From a checkpoint of a small transformer trained on Wikipedia.
Size: 6 heads of 32, 7.67M parameters.
Architecture: RMSNorm before each block, learned positions.
Training: a variant of SOAP for these matrices, 378M tokens, 2887 steps.
Each number is 128 + 32 x the weight over its row's rms, rounded and kept within 0 to 255. Layers, rows and columns count from 0. Numbers have three digits each. The size before them is the row's rms in percent of the matrix's.

# layer 8 attention value, 192x192, rms 0.141, rows 82-127, columns 128-191
104:084116158125205135083132092160175176143161148237100100182165153118011129057139135131092095076153103113102098108086100164117145129140109140186119134145113106133161122151164107128109109150127156
098:114114149160200176138159173115174095138098153073120191098113149132082171156150140105090113035116141169109177126157063099116152125111139169153087111172200166107206138124155190141104146121119238
096:123159165143145130134109150104169208125133111162092146126185112169056109093153142084087139155168159140143139158171143170110091128142156050169098179143159169095163138085127133126122099165125154
096:091116110169094087092094085090124148156184163157115085146100093093047133074085134188166145108165133149106095114180078154084086112151097121143112084152169125170124142140145111107048047128107182
109:130113109148184110070177125140168114092113144097138139075135116088102123135144138078152166136110220091162128082118098084119127168119166141118117112118108114099154143113152117119151105125158129
090:104131111214118106067197141105140163121182124151106106128141137124145091137167139189173131149115122176142098196069122154144105137126101117145165137175102154077140193149094066099097127087176140
093:177181154170112116081154130058128159087087128126131161114116161152098155111130116142148115125091149134107138138059061205175117121135142084153077108118166129117164090111092135143082110129143202
090:165141090118178155098156142159114136110151116067132140154150155077110119137141129071095077146116133053097133120145139155105094142150110187077146196126119083143143121129130188155156104137108187
085:096105186081168128159173130087117141109134110087135059121134066094119151134136107150105088149141128147156192096087172138151122140145143127062140075171142151158114145145153098126157065139128070
103:103139163123147195082133121150142145181135151121099125131196154084076135185063134136130134152093146112137129110134137159174119099109139144156104136178125126167144133177085150121136129152159148
092:165168115196102180157152149100176083096129128135126150163134107165158116190145103059163157141152150136115119124157124114108136121116116144096174159114185140171151115108155149126162070168146133
107:113130078128183119136166120102137143160075199136094130146132151114123099190104124156140136126124066065141122129145072106175164138125136113097126141119139188196100126117145104191093173094070174
091:149070110148134115171161116127122108163128140107108108134138155119118164113067121089141122109161111164155108133100152113074122103142151183164136188038061174182137096136149100144088210169102147
095:117127149075140132135068115180078177147163166127121158143168067133141143146126117122133097118134150149169149091178115134050079102103096104151124091134174158061145155117131159131100115115148128
091:051139125178073108167119116144023116082172113110123082131073141138083116125185127110098106159062182163174127182143141127181137154091128129137117145079105141117173149159132114145104102135157174
099:162097103115175121149085199134125117118152107127130156089110122142166202114235092125160116188111153115123169187147161140117117136158112141073167119147103127118150138153140151154047141144118169
092:104195156096141103139108122090110180096085181145167174131143115123076171091073153136201074106138091098099103103105139134096125198140169040176118142074108183134113144109133152140102120157176100
087:157186126129147140188137140089099154104122138072088099114066119097073208109117102109135076135128111158104133160131115191100091117114134160106132195128119086108115116111093127128090102127176177
091:164142116118097125082114151172151150170105159181074137151148144106138114082120161113168150146087158073074147143129138121144073160142100099137150090086161114113135133140149083077140157104133145
096:154095076118150138109082156127152057149125167076110145152153118159104105068098125154164183114147171121184100060072168096132092162145148189207119076165161084144127125120109094114100167169064154
108:146159154095137142124102133100121184118092157095111098085169098174151131149178149096168071124173189105112172165125183158103123186101122144085140157139180114149128064111126057137137164144136170
100:198097111136101126127107112130175133212163150161088138098178058114098129088143154129132145190159125167152084087126170160140131149134198137172109188145099133114116130054125099151154166097126127
095:042122138119104081164068083123148146106157160092109149109068080151118084123165147094140093139165124151143139138169149130136163174172073142108128184152127092084106150139117135175129100091105112
095:123055109180163189155069150103075086091171128157134117123105163134100184124150202099149096112169091117113172136072082089194150080168149147125105147113040123124093131143130100088095032131128106
084:129122112141136158152134148139136165122096162127084109119135108140109069127138145138205092120136119116144120141116126102149138130062119051171142120206180141142179156144069158124102112123115164
091:051139135153135108187132074111109122142083120113088119136116153142174145131106164088130127102161097128101094133158086182149180143070145119119126101108124114146171166115037099150090160140083096
092:095135122120098141080090128102119128082142134144117130197136086109098165102079142159131074079108106119048152138134102126112156143132070115129114064092177135102148126095124151134110124066069095
100:186106105068139138128137153090121142206136206126114117120111055177090160078156178118127138115141193138153102131143119140093165133146137115144133123134075116185118189139151104195201138065152166
098:147139129150126174128108134127074151178134177146115090127123147127108221112066122175194174113153186137132062091101154132140178146147170086116125142188094096136112123132087101127159146128117109
088:132116172109158194142071147145169127137090112182116112146033073172074122127110078118125103108157135097139177143138109118099117169078106087094124167122120133166117112088096064109101129111108152
094:143178159107121116099175096099129135187120149141121128142174199105157166138064141073163157089177148152202136140106126145134106171182137152120098107165061090099157147132124156123123173150106123
091:108127109103100101080148140050101176126099114133129147179118102141130110138188181127103194127170087167068147113140095141079106088138132166190152134096132099185168164070095146125094101135098103
108:152146124157100110068192097092137073135189162117139082170110133103149084118095150120149131129195084104180168108133116124153153198145079064119128158099125116143089113167122164139141097056117091
098:100168158114131100096106121121108117096075073103136152096098151099145105125054142169125039145141088086178112108137120145117103125035142118131162101182135167076097111108105175154102131064082130
091:151165138112149103133148142115084122178092170101151107140120095197123163165108132128127182131105099151122185080153104135159128144096123092143180130132096108194125141154162125216101100104161136
102:153110116092112094158141112107151130163076098150151093117163103162130115124134143129115157100092079106135168166159149136117130079117094084167138121153123182151099172129176121113137187135101089
097:126104113118137111207110113148130131159138106141179151148131139099131169133122162116141114137103173137137163111121148118146131096153117107160158074092148165116130052109138112163079087111132117
093:116107100178167111110121138121082114083137104116080112166089126144155181117167098135082146109075142118104115137098164091156138185130186139166109119088160051159135160112141165095112133105139163
085:163135117120125157176173163101185171099092098101136169087081172100128121169135090125142103145143163152144160078198115133179131127144080143093142168064127231100107092072153158141167197079157119
084:130188109120128154142143146131141119148096120204099148144092175071146169186058098120089185112154102099168146095131109109031137161104086083135118124161197107138176097154157119137099165114114087
095:150129113171150075100166142116144077149127110131110133204120101145100089128091115096096134145171111149125136140091149178139145181131097059127116096146064129173169138114137100117162064137126154
107:130137103077128142161137130134171069137104190097097107142158089111154111125178152158122083153125142136123119142092157114155096124133140070154158122121120134165104140129142086100118169150099195
097:130150101105099191111174097171130147172143107102137124118136067079043104119140149106135119147150139128124180160103159151115118127144102123149151151129132196126149119174163095149158125064112129
104:095153163090136155099096138109151149078101158116111156129133117151108109108110188109115122117164138161141126080109148110147143138098143148170157125131163085122132158120181105140109156090162101
090:108087089169076173134132156087159220115113103070113079131104138157109151107094101091184165136161120111154116086086188136104129218141088115171179114131114156152161105110143109075158155103149125
094:156151071163135152122146140129130183100117148108154136140166130056167147125135149150137149123123149099052124133122120158186112178077095112099150098128102149135122139121094109089132153150093133
# layer 8 attention output (transposed), 192x192, rms 0.126, rows 82-127, columns 128-191
108:220152141124172187180101174070117136131139143161150161115110147151091088183103106063137159119088129108140137114163126185180087098115138108125101117155107150129123121091086152098119158102109116
103:137118074141156160179109099187120164184084120071119120106168129146085130124111036167110146180136134104174110080136146165144147142158113131140170063053115100109078138179127036134151137153174137
102:129143187144135116105156164153124160147120103130210113177128100116125100195112085117107146104108060126049143094121163114160153131088158135086163109165139113136085132126131114082118162121140112
107:153114131055119142134071182129152138169130122138108131141115140166126101185150083076179134144084112117102086143142165178183189188083197123110116107156131126105149126122102176078243126147157145
114:134146149200098168130132130136096187095149177101173078142134136171163152147115026155065157130100121078137144165142115174132103128136138148089193162107107113119161127119098152158071140180126154
098:122120156129114122160054141087145114185090140115106089130128187109136106145177136070126105098171135086117156131110115154135156166085126111118155137125102117166028059169140135151170154126089109
101:137126080141143169139134132141132106154123117151172113117140090135099125119096066138070187103159114104096170145163112168130139182144146158102158125179179131100169131194109077155158164169133124
098:087081134124124131142127108103112079122134129129089118078146102160087119155110126144109142179148102145061080115116121127139125086143170091135105128095091142125156178071124120093138127154093113
100:105149102128183124143093128145219151085182170136122150132082118095109128190135131089063068110092173176148088144167119116169092102120140067119085147143107150077096167138120155097137111193128140
106:126106066150139106157119156128154131125159118104138183053085025139158188151174057129168121132087138081132127123136115172085108120173142148141162157107132097110114161091104153115150142131103112
105:130081151094049140142162106141138173102137103165126092136083130119101157107119089186113134109145184134141142089127145134146106162138098116158195103137120154123139151110106182102130124122142149
113:128089139103114101106121125154176113055153115132095157123103155183146107098129098143180117080134091151052106131083116140114144089128138082166089070137131075136159053146106154169099085156147064
106:135152155148146128135131111113085115116092161118130162111178152106088081103196166134139199115134113131123138130128036136141135092145098122086162138186154090054091171137104131102141089111049103
100:166115122167148102142158109120163127121078099139148175138081110110148143130141165115093089158104139138113115107111178107184171143169073193138100132127163093156129179124104072092206137147186146
098:163122139115159145076090206132187138178072147130076169171129099161161147158112163103148159135149102102138172118139075156139116140123152127086161135183151133119114123121132147163151181115169133
098:129109161090141125145131094128162125117080152117144117150131104088096114139080146069114167079106143076158093093139176152132098095062112100142176080104137112137114172109106097137187143135109149
099:112140093174105174130157085176148072115134090136133093133141125098194110128194173129078192181099142141172137123141123145155129089153127190022179117159106072135119110116136158130152146141100166
097:081117133139111138060112146126181105085143109166105130125173214169123082116167160094172126183113132107124095139155110069112113155134169132151132127134086115127145132135171108164160122114087121
098:096155120099202088151200124106171122114112114135157115127139146116107134159116156155101170161166107138129100137094111194140154141133110157120088133138105149097117173096120137157129105118204163
099:124121147126191099146177050121128130101139087102157121130118170087176160177134098124097100099130103102085144169135137150115177135119124100111099156150120174174128104177115144151127063030166118
101:106119115113114100123215079147170123136175139160123135118113169102177120163099118121103169142052108130136066093122107155159160138087118128151108121073071166111114147118114160132106128138085098
098:107126144165161096119159113134132099103090107135200110151109190136147143185086141120122073088159126140132172139142133105147114071116132178129136079111167121147098113193169089164105092105122092
097:151140120135093164126154215143071103110089093140104052123153196154139189138084118185109130093077130093154121158146096160093086153116209175138147137143173181149189090152133136118113145171114124
099:124134100086174129073164133160126211120096133127122058197107088084172117114078057154092163123094156116152062134177152162087106115120088138106143096155195118055130143108082162181137125088123149
091:154158194157100127095137120138173111132090164158162113113179154108152148097116169153101103116155111158055082098106112193055091141174122201120124115094088160159139175136178085190145105103143113
098:187147084151096173123094119117121093123113126106189086122103112127054037111135089120170107072109150138148161123097152074094123184163124148123127149148099093118057075122188161136117079111150141
095:133164105146123091154189111137081223236093158143134140121148194127117165141169151094131149147158149143143166129126119132128142137156137109119102185131074140125154152116179125138178130139121187
098:112140203191129154118098089141173092114135071147143138143156148062130077156088122132135173112133113132095094132137134156124088162101128162153082135127157201113105107075109100045066156178148160
098:115125127138129095139150123163172085040128138127094162103129095086157012177155181149157112077124141140073148133095080178121124114125091141094175076097130154106146128157156158179092124074159151
095:143083041176124089134122097141062133111175100093156147127182187083157153147157149112071159161088138120148083104133129144125130101113126162173109086118177150103163121165150178118144122166081088
098:125108080107146127144114152113165069144116150149086173084110104164062112157182154142174094123117120133046092098138157112074140119100139103099160080085171144239121102110123073102148078067186127
090:133170134159121128116062168172129078157101187116104058137087124113123078132097123092143070118128135109127142110158157149180202120128161109103128132174110152089105092156151098126108183119165142
100:123149154143140115129117151180085160080096123107119141047116159131147169107172113117077119149096150179070154146147093104113133107109200156123139160157108144142168117094164130123145159133138119
095:109119080172102186155137090177100101165139150113143132137123092100120202151193167108086194086110191085140062144129123080085122125172155119135148061071110025142114106111155073096152160200197085
093:149135134127140149115127111114206135057104109148164177135084192098137082125188125140103065079135155100120124146085199173104133165165134139063093120152147170114154112115103129076135156169096096
104:092129141160149107106126154131198125113201140110075163166093153078151175117128174173151085136186151131135124098089124127130151139084135126111121112098129134139214134110079125109138095151160191
100:167149077138118145077173113165101159128129112126160094147181122138179134101174169149147146095142104117126122127177103124195134172124102095131114146158093110142167179151133133076123205147149151
100:103117203111139110114128170095138131146138149147145141072162116096152085124101101149175121172162154105098093149093118165116120082099074108120110135167131114084078089099136098094151125106122130
090:102146144145195107116122157118131103197225120155161082126117114150086128094140117106115112142119137112086129169079077123079110187115125160165081059146109050146167170153107173157120094169088184
089:078089100113131133154090090099094082108136124082122128120124113148136101091162113114136096130121124149113118111133177183135090095140158137112144114140096179162090146137087114079166086182147210
097:138131156144117163103125096151094184063101107122120133095091174125123133115138161198139130121103119151134150107120139123110150090124114166148104138139163106109060122144137159170074143133178085
107:159113157128207138134144144162093188111137089183145166119151155094121109132135098133132149138076156099134091157165103148126138100135126144073152137107152161117094143087142115186124103068172130
100:120107171159109138145123133146097109132140143187154141122177211193137141119110163145147183097110119134146112116168066117146136185139186107121147092119155162149067123065094175170112139172146112
098:153149117141118140096201135111132115148180140168134077170110084121161099152155117146136147152126088131126115141160141126100118170208158105083150127124115183180125074109094145137127099148113148
096:148187192108151080127158147219136081144086191174118194109138147060097115127099164181095124115126104158098121102105109127167117077110153166124071163084156149127112150133103122162096123151136162
097:097124155079117109133136097114164081161133158153069139126153151150063125093135101109138126109117107127165133101120109109094186134095146111189110117119142102105156100070163137112167066111096134
# layer 8 attention query, 192x192, rms 0.16, rows 96-156, columns 128-191
104:138116138146058158120153125154121129118041113110152138121129111144098049148119126136144172173123107079119059153124166141113190174069150073144101148145133111125146099101126202111137099148152132
098:140091135195141136099132093088085097103104117133118201118106090130074191122140146093113083157106144056167138132101140144129164095156114141134134132141147093158109142109137075161118078153070114
093:116078153163156136103101082061137159070134108076145135081142109108137130057129101183120166176081162106138142166172098143083059120116130134151102119165133183076169125105162109139152167103120117
092:134133066137172148176122123155158090070124135166074191130148087151097113092106127112111127121085095141098127079171101112077108135150129171068137098142103167171134145107169156167103170139181106
098:145081130165070139135153123122170111162130167162106156135121146116146117142135159163150162122165120055062101139141136117124078142102120162086163146141097151123080178137064103108140130133162164
092:085154163128149133143082139124110132137152146102116078191156087117166117104199201089136109117137125125103103171104106092147129100128167137105154141121130128144106071075132071100109138128177114
099:140152150129166125124120136135111187114124116143103120144130131095167160095127099117158128070127122105121190174098106176150120111075102167155138134226087099063149153045082155197135181104089148
102:143092169120154140160093140092115137152124160148110178103172169182109168068158130161120126141102070154099107134102108095124063132111059060171090161134146182154108145160156099102186170129128122
093:148148083204129172106149187094128150051100090171149116119139132126097165108129141107080181098136112082167126193113114156131133077088107166102153123133180122139168155152126132040090152123154127
093:114097075142146119114080157136113106188138087157105100108114201088084091102126119128154178079103106112161106083117128093156130211146167085118107116121124182118135107171157121171189147144150118
089:206122137144140122041191154188123141132096154074145106161104147121135102198098116129068132119158100113143131059131120129129161186100126111081138133105108111165141098091088100124116182130094123
093:155109174140107124152150158153086117152148092116130099122159137156100104150128142124106130103128092136112125133158110158132138112059104142110169134099155058144122146078090109111133115215130173
097:162116089072130141142125160123157071181149116086061094152095139175130132082114130139125168188153136169086165125144152121107123167090164097108103097126139146123194068089136127098122129118087101
094:125094097138108114122109091085164140154186067082144114144153115086101114085116123123141150098145116126131075163086173163151081132090108111152165167074172149173152130133143107134111094098058159
096:120169107133156187163132117098135124099146106133117189088148130104164098161120085118135147104113161138148165079141120156153146083166102144128139157091093147136122120080137111129110119180201104
102:097180153080058118137164135132190151161171083150098148116159109123100130101087120139158120130142099173106122073141200151181151159128112169179132101119137060099136135193158154175171166182122085
094:166192126174175114169133100129134117145123081179123132148132163148162075097117112077094132140106071133075072131163088126147157114144081109147140159136139143185114123128126153125168182084148133
101:108106109153065099113136087131237082171143098135104145163105125122091078089138107159107109122182139144106132118112139112171163197136128132137064156126082101146153121102089164141116145186147122
093:067109108158113177128161113115121149118134131145073127093157111157112133109124142088153107073113185089168114092114084127144116093086118115102113090146098092141119127139098151141129138119104107
090:141135098160142143097136145131156071064081134124179189134086126142140136087074160120106141084142097154094140111174155174131137104143125150164125122113148180093131115122076127177115098080182179
091:132076091121207172136176089100107166117101152154151135147127071112115168146142176108122065105114137149087118129168144130168135076155176052090144154121099104129118106068108154154144108047168132
108:160119167137158148072130136112079157188129171114162103174188150152103107129144109119111134178106175125154151104163095114088149107146115110154136183108152133208077110113172148195146136146136150
093:064176148125104081134177120133135120124183144170084146116168175123185062085140076126107196098126125122162110109172158165165101103088112129111135153165203123124176111111080166059116104124127138
089:162146092107089114129126120120142131121201207051128127111112110160115140128114158082087113116129176116194145142109144150155074118122153142113192114114090178103120156164138136172113139183118147
098:125183194091161168114124177150213136101187130110127178127095122149142074137197135148109138148132115119105133173110117172105095148118169058162153147112063116122144134104140119130152099098099143
096:138173146099164175089098114114169098151166106079131104144093155170201137111173149104098115179136131132166160084173047181106139147082149129108160131099070134133132102131106154134125185184078053
096:152082134064122138074115141099200135152157064115118121117157108135123097124126138105093157088118135088172225110143168129110090134099124093190145105113069112074154110147151174119093066164066189
092:139150156106142095102118109102095084106101104062116120122123125161116083175188145125140081183134126150125076126076130133138156127104105128100136103111125127151109150166162148119139112078090141
091:083104126107106157133137089088142103091113149188097178155156124093145136138152126099104131114103147122149098074143157153140106124110129097124110140152127175127120119168123131161138121151173064
091:175178117131117159106126152140118137117137087134129101165139163151095152132182104131179198142070156133154173190154092121110061229104155148073166124108090133117130118139082157114094059098102195
096:187151145126174120114138145177084123117110097139167177090189141087099130079137124180110101190070086106151108139108148152172180163111116173098096104129104171124139134092121117125110102138130138
099:093122121101068084125108144108133093128152158027166118108148122179149099181147116104098174085126107141113087177145111128079145095089086109108085141118093134105105100146150146172102128105130116
086:129152169141096123125130137105097135173178104108147106168111093146175140188136169125119078114139119124147124102137096150149146183135133141078126108156074150103070192086139141111117058176121099
092:135153080094172109120168088121130173189154164085104198164132106102100188124111123114152115135115098167159067158148107132113142090159128162123147138150095144144129117110096075117141126176213142
084:130106163129140155112142104111082136065167111120085113083077171113139152127105137139189159122110107172098106130107142224106107093115177166059131201108095147162140123083138139126102094201093154
096:079087127140050123111148108147109175132106134124148111097158117121092108131134105126096144166132193125100119186180105091080096160104161141102088124135101072127131124194141111096173086174098149
088:108156155116104118135106103100097094126160060159136073141126130124144068130127129139192122168160114121125080146109051196140067148094113095113121087142131145144160111124165178123113092154146106
086:097092116097136135135114104090130080077118135148155151090131131136103158093123121098131117108118143182167125142106143156129107140092069104155119104152139151163086144131110155183127164167104089
086:137078119216111168112114127077132205084089153138070086160038151164144075099102173145162117128113149112125129119108110143126103132160156044103169202115165177167132105154116167166095123099172179
085:124106102101141091156171159090081172035100134146084146105125145132094092154146177146096153097175085138164176097122164113089105155080248152114110164130134170140143203065111133124107105130119164
090:114097125099172103130166157134157122111090149106080089180091116077125119052113121136126160106142079129100165170096100105108122108112145163138126091148092188095129089153128118166141151133099114
084:128174091174117108129124071137132195131112124097166075100146157161092132117125113131132102115158153127101073140146181146165118147148127123149166148087112021128155175092156121096096158124121187
093:090156093104178143085127101137093109171132110123115104110165148131143104152126089077072114115160154133092116113119100089161187052173161177114065136132151064060208152139098112092141160141083147
093:132114138129148097112122177115127136133121084104127173144154068169141131089087093152140108123154173164078088131115108101156108074096180149136156172101155148084142128106189165059167156074145131
088:124143123160146106094146150123132086108133161093131107174094113125088105109134115158154141084119120114177097142106118186115125112176128090092186121142145154113164090123105131119075139088171140
087:126109119092145186159132150120118147081127120170094146142144136110139120080129115112148164090144156069117130086159141102146141182163129139090118113127158131103161185091116140073140134164126153
085:125131166119108124126186162135103125127113126103179105109140062073189114158121196109128102050070149131158143162115144129093114173109116082150144094106119170112112129134095185125138119143148105
091:087172173164124172132107122068110098127105156105137157146130143112132110068121167139170157122221111087086210141071131117101143153145161141142159074097143146156145143208128212128168165172115141
094:129127104082136096111117108174113076088149110147121092106119153125105087157178148143092156071193135124087075119083145163143137126099143119171103104106134130178163125155198152144118144107138040
090:143144138167153116126148059191134154145101061204113138125175165117107124087077189141171151109210091150142134125092162166148085142134124118116142113088100195119078176110158118130176169100147129
092:086110137127145125044127099205182137111108146116102086154165099087121155139068122087132178124135136125100150060153129178121096094114143175120184161118117043083177076153080109125098126112162087
092:070234153136131102157161179087077168092152185128136130144085096109143138110099102200111134156107144172176194130171092153110072149130092131091081098148111155144114112153180122130144181152083101
087:121059132106138120118080124118090112138141179128136106146143143157061129050086101159144167110100148154132135130147097101103095090131127114114130158089147081157113197109193135129133103118071111
084:082154126121104129112164150132099157127139147121116180104179155115096134165157083114141086152110118174111115157214135092142111123177145100113140122135167147116148082080193145080104194099085106
082:090129116142108141116110146183176122088087165108153115051108103108149108144120046124124129108097140169172136119146134140126142153130136152171195105090121087082153147172152125176131124145078158
088:112095120130043134205122146133123095152166084181100150081103122114142171137112040123050158095140142133106142127171081082077115126115133154160101101138159109106111134215156159134103148050085163
089:108074150205177122141144154128145105152141142074153109182146138101171148134149114189086153163193086153180117178122168104133119133136103109122110144053157122156122117122139106096129158105127153
092:109163100123115122165132074081101072071111066128178103104176128140167081159119100162121153126136135145149150168162092133091123151166146128198101099104158107135128104093096060116123153139177157
096:135092125113131142111113131083190174080150157133102092186164149131108068141129131082135135153089142172150187148153109106139125182157122100139124065113150172080150200117112104112090145115139123
094:132199142197144120102096099149140133095146127142150179163123118075128169181160078105092146144120076143112114126120167129114128152122133122079149094078095048121137133084084114106131138140076113
091:109148110151120108145102150114131151149094142129161076126138100155089108129124159125115106158098110147142103118134148068137180088069118165116136106105135137125126044156149062134057151109093146
# layer 8 attention key, 192x192, rms 0.161, rows 96-156, columns 128-191
099:128072127187085147181116131157064169125112106097152110105129120127132107187181155093147099167118174075132161132094115094186157144183155077177141105171080137100096092136151123153091143123121056
096:125129122136089183121107173055123118068141150147143182162167076125125121109118140104128166126104189098133144123136095132157121108177151166168077172076132089168084156128193056093113085130118092
094:105113131154102155099120087130164155111140132139126088105148176147135132029147092108166174042106162118113147095226149153052100155121127088141152119166147136101145120110123125159082103136133117
091:086128158181175166182118155133136120124169127133121121092134156209137151140149141127151126133144085114164132174142154130150083190129103158122120133087049171156148162135136122089141133083181092
094:115079153146108136087163119094157157177145179146093115161118158096125166149128132156106147064126154174165062077196157176156110157083122134124108072117135147119029185159074146128170164141133210
091:093103157134177144159055061113154149154136086110117155157133126128128119104127124149121204172114079138151124185112091180153080107132113133097145122084158189152136141134143136087157135147130091
091:171170159104183143109122171090083119114072100146154132133123111092185150091092135116136097114143073069107139150139113110084147103048086126157130118156078109110143096151095135171097121132139093
102:181122171109119138122099146107142133149133117123122162092127169177168141117103135096128168135072156173103106122097135104103132123092169078156123158123163143123123116100128090087166102142138070
091:136113075160158102141148099079142139123116153147149095063173109147140181101071139089097152106116222133183137113096139123161087118115082081187125072131091145177136165106163102087125155137142144
089:157092128131151149101080146202133130182194127145109125106146102129126140140168115133107182089142159101143142154153153171111126136078115113090139118125099056096122123152107130169170130182070097
085:204157123133097083072105208116094194108032098059135136135137116132133047120149147131100128067169101093110148163109118146153132093142131120071150161140112162107151159124101074204123114151144092
094:142096120155160137178177144093110138140166086088110157143125153150118125130146148167155097133151103080101122102118114165111162152095163141125119134112118046151143143127066115124111135236117109
093:147137085124136136175107124151132136136067152165110138100119148141160129098131159116137136172122089160091147108118147126062164180042117095122148158115117121120145134073181195087139078163135128
090:133112193085155069113157153154144131141155151183100169137140179095109115126117100171091194148094100107155149073129145151135161156110102127197171138134162123097176108111119120112172112115077112
098:123139143185138159127137110090138102119132145094031157145119192136110118098166140192133169127087125097180149115109144031098112118122135177106141144138140179104169119122116112116109145140122117
099:132152173150018130090134160184159110155162134149136206141090104088170168159148102120164092177124121151097205074109138123129126153178123139106149144109167106063131162158159161095126211143102108
098:130156189115155128147150172128174143128131163202130153080135125129156120075125140080142134110124120132125172142192155139102137115105087061066151058132194101183079132096116100155111172140142074
095:154085111142034096140133169115125099109127171102107108092103165163093160194173128131125117175116155143117126100164143120137143165182120173172056137132099144108134122088128108160117105130117124
084:072152114103108123131135109127106157070092178147075146148127149145108178189109100172138118131121113134145147171078117181148140057108159143122119063134149105112164085153086176119073083182082132
080:133120169132091123124148087120108119113143182137129120110129136147125083053106132137150103097149067092103078045167158122079096161131135078134125152167121130101141209032092130093111100092139152
086:050063158120175169140120127076091166146159145129107105115147147073119108112149120115169093146153135118122117152142146090142129124182136111103180132111145112082149129091098168176133098064175152
097:087133122108152183089104166122091094146110110123136133086121157131078098140084154142099127133056122152132121152182080145109143190131102159102108182108129140113071105086117152134141145135130139
096:096170163096120084104107163110169147134174128148097173148133204119150132079165082134107160127132142098145117127180103100123066163140156125148144077221096124075098106126110128117141165123135159
092:116149160156093131160192129142138109184142165088139155122119063108096131116135176119115155146149191102102150175117168100105129156133134133079131129095124139139110177108111091171108120198163128
094:079135105164106116136144163110139078122222099116156071199136133118105152091106163161096103174170114134164083138110075089142147176165137077086164146120102099131129118163149174076066092098113081
100:126151125118168140119086103104158110209072121106093125182119112125144128101159184110099135142071081182159162173071119163152079147083113120134172120147079103127098078085111100083071137144083134
091:082107135197094118106191095147158120126106082099098120109134107159153114121095149193143144179144120086126114081116166138117142092124118162127132150138071137118117113163104148129142093160080102
092:163177162141154098186156174151086096139127135142126111123166132111127043174199119098124095144167110147143154131094083122109115137138093106133169098075147094205137141134216093117126102164092125
090:103099128132101166123134104131140080108125118137053101083174192099156063167206156109119168148118191129132136115170174132119066137190155095140131094141159176127102121180132154100147109174126112
089:103166167071122207210137106121117134107094108112176111092072107131058076119111083165163123115140152112152118194058062142121081132104130197137140142129101112107179138165123153116116087169112136
091:175121162172174126133136064181085130066176104172144168144201138118124092149148171165124095134106107101141132177126080112136117094091144162135166099123183199190104141101124103162131151069132165
100:118109168177155098087134089199090159139112149136141134082114122102114089147141119097132148099111158128134136096123073168122131091130166077109122140064170102123136104103156150128123169104112153
089:147169183178158129148142106153141128166110118088120155111135162092160163200157141180126134102187127124164110125161144157149171074063162097114092134139107121117133193146117155133106088165121143
092:121067182087137090111113141145088117098126098077111156173031107144119104130171136111150128081053080149109135092144137118150128096181121106158117079108119114183107080121137166087149108152153132
088:111089127091148136075130192172024180122126130093099059102111146086168154168071134161120115102183167147137099115080088162102137073116173154128112138107143121175143147136107151179154098169130126
093:037063108123095091125189179072158120120044203161171101051109135178087136150130120079152158144120148117140120121150145133096136133091154189073168154143145137107116192091125133118172108112216195
085:078136141127082186126100110046165081108178125133170064168085124138164134147141135114104118109131198117158159147092127140128091069097104057148188097144178086169095165131148134111143141077116086
083:121103159127062158066161097101062157128178176161159123111158142137147183102134123100168136049162156169132139167145086087165133134100105174143120130179145159084118111107095180160150126083113092
086:145103117193134139151099104065075156150068118118132174155123175157082088091118155137107111111145113105109117109120090134129151145062120060151119143098154096148120126151156125184139158161147143
084:116106129088079111051158148106054135155128193145117145048116151095086086119111081153096169103146152130154178150117079099117114152103154133131071083160110145121124152130179107114104141110120132
091:156113067117119132150134170110146076175192118058110142178123201074076133121122138097088129123140125156080143078101116105102132127093136082095129150124102100077107068146147135058101110149130209
092:088140122146212151179130107110124178116091134178125192134087153130127102137116102137175047153186113125148122143177114149168135138135142137149159104129151100122118087138148148135163191182133104
084:108116069127151123152134086179156119153180186101061121114149113184189128147130157137107162110133160117166110120137143116119145102141187142135145170144138104095157078180108078146169173131109074
093:128144105162188139076104201121130110148159148119162177204145085142118137128142148104124155163188113163083109150124109111181085071104152137132115147118118074103154136101168121147138110109195159
090:146148130100153157111139097157097143178149085136192127179173187118116112187160137164109163154065100115141138118101135075186148113175064102157106193113140137127119128066133069120141183139122127
086:128102166137123127131142156078145101103142071107041175115134093155123227115126156114088124103089180074141090129053103096125038093147088141095118093101117099127149140074089107119081153137205163
082:065117159111115172086124138110133170140113137155130155108181158093142174177162155109189094123116139144129124191085132145053172098115127085106061170182069119097114110103106129033118153125103123
089:164156165145099106100173114128140116145061142137161105136092114146164193082099145128067166165145193115105172122128127049131084143116134138174136132112176099129126157115105174113094102160085153
091:173143089070143152123089099142168070151162117118134084139097142121150133122082138114090136074117127152125077114122140177101147168151128124174146169144156200133070108137176155101116090143127127
087:153123174164130136069138067078169120097147083114143125143128145122084144090111134151163072163216139159094154111121170128123101139173111145089142097124160133100056107128165182140081201097167130
091:109104166150150140098137147179128113168122153171095185109170133139168082053139120108081108071157114129114149129158126144138144077144175094074171160160162075087148103134097149146075147196125116
087:120106109121165117190107167115135162097078073137136126090170161133152140105071124083141138164108133164149224119127108188124095161147153115116156151066104126152187103069148148081126133096119137
086:084147142090161107119123165114131119152141139094066134099101099147124135156092135145115099147106191148136076068160130105099124119073155202116155159145162128164154125098180111146118111121072111
087:113138085176096145119163044145147111167106090135091122191173121092111062157119122072159117174125116135079128061139119124148111166143076164112143192114097163137124125121178106116155162089093122
080:106125165110161206178119163116117058102107178139120125070139118157157079136178091074150143065137154139106131115161172152120171126129142123165116086140128138124189135142140093096130132095134165
088:115147128118090140134079109135174095127105082204080137093142067112110157124094143131171158109139133142123098129146100146150105109158143164131135194137172164076156127173140125199103159059168152
087:116160180163194130104162212098177129188148086098145102159142118124165153105085162158137140139142111145167120122127152130102148145108130125132079122140099145094128117161135127150129105119092167
089:113155099135082191116095077133111133121131146118145119153175128140183087148196103130167225189150157135150134172160119156114111173182139111197116101133148099110112144135089079126149162098064125
088:111103110137139163080134141117155134162149108099091150097141121114197132135136140113089092142131199154082128122120199079145146152049140145156122092055167128150127156148093108145153155112117147
095:122123086111118155117054133114133109081125117129096163127116145068143080122091088125073172108152164128123109142157123145159206130082160095091109102132116146179097158117149163112167148149085128
084:146126136136150128103142113155102104171146102052126089071160083095139101103150140153116147128094086132149163163100039102113115117117154069080126166056184162118161055143158105157121116079129090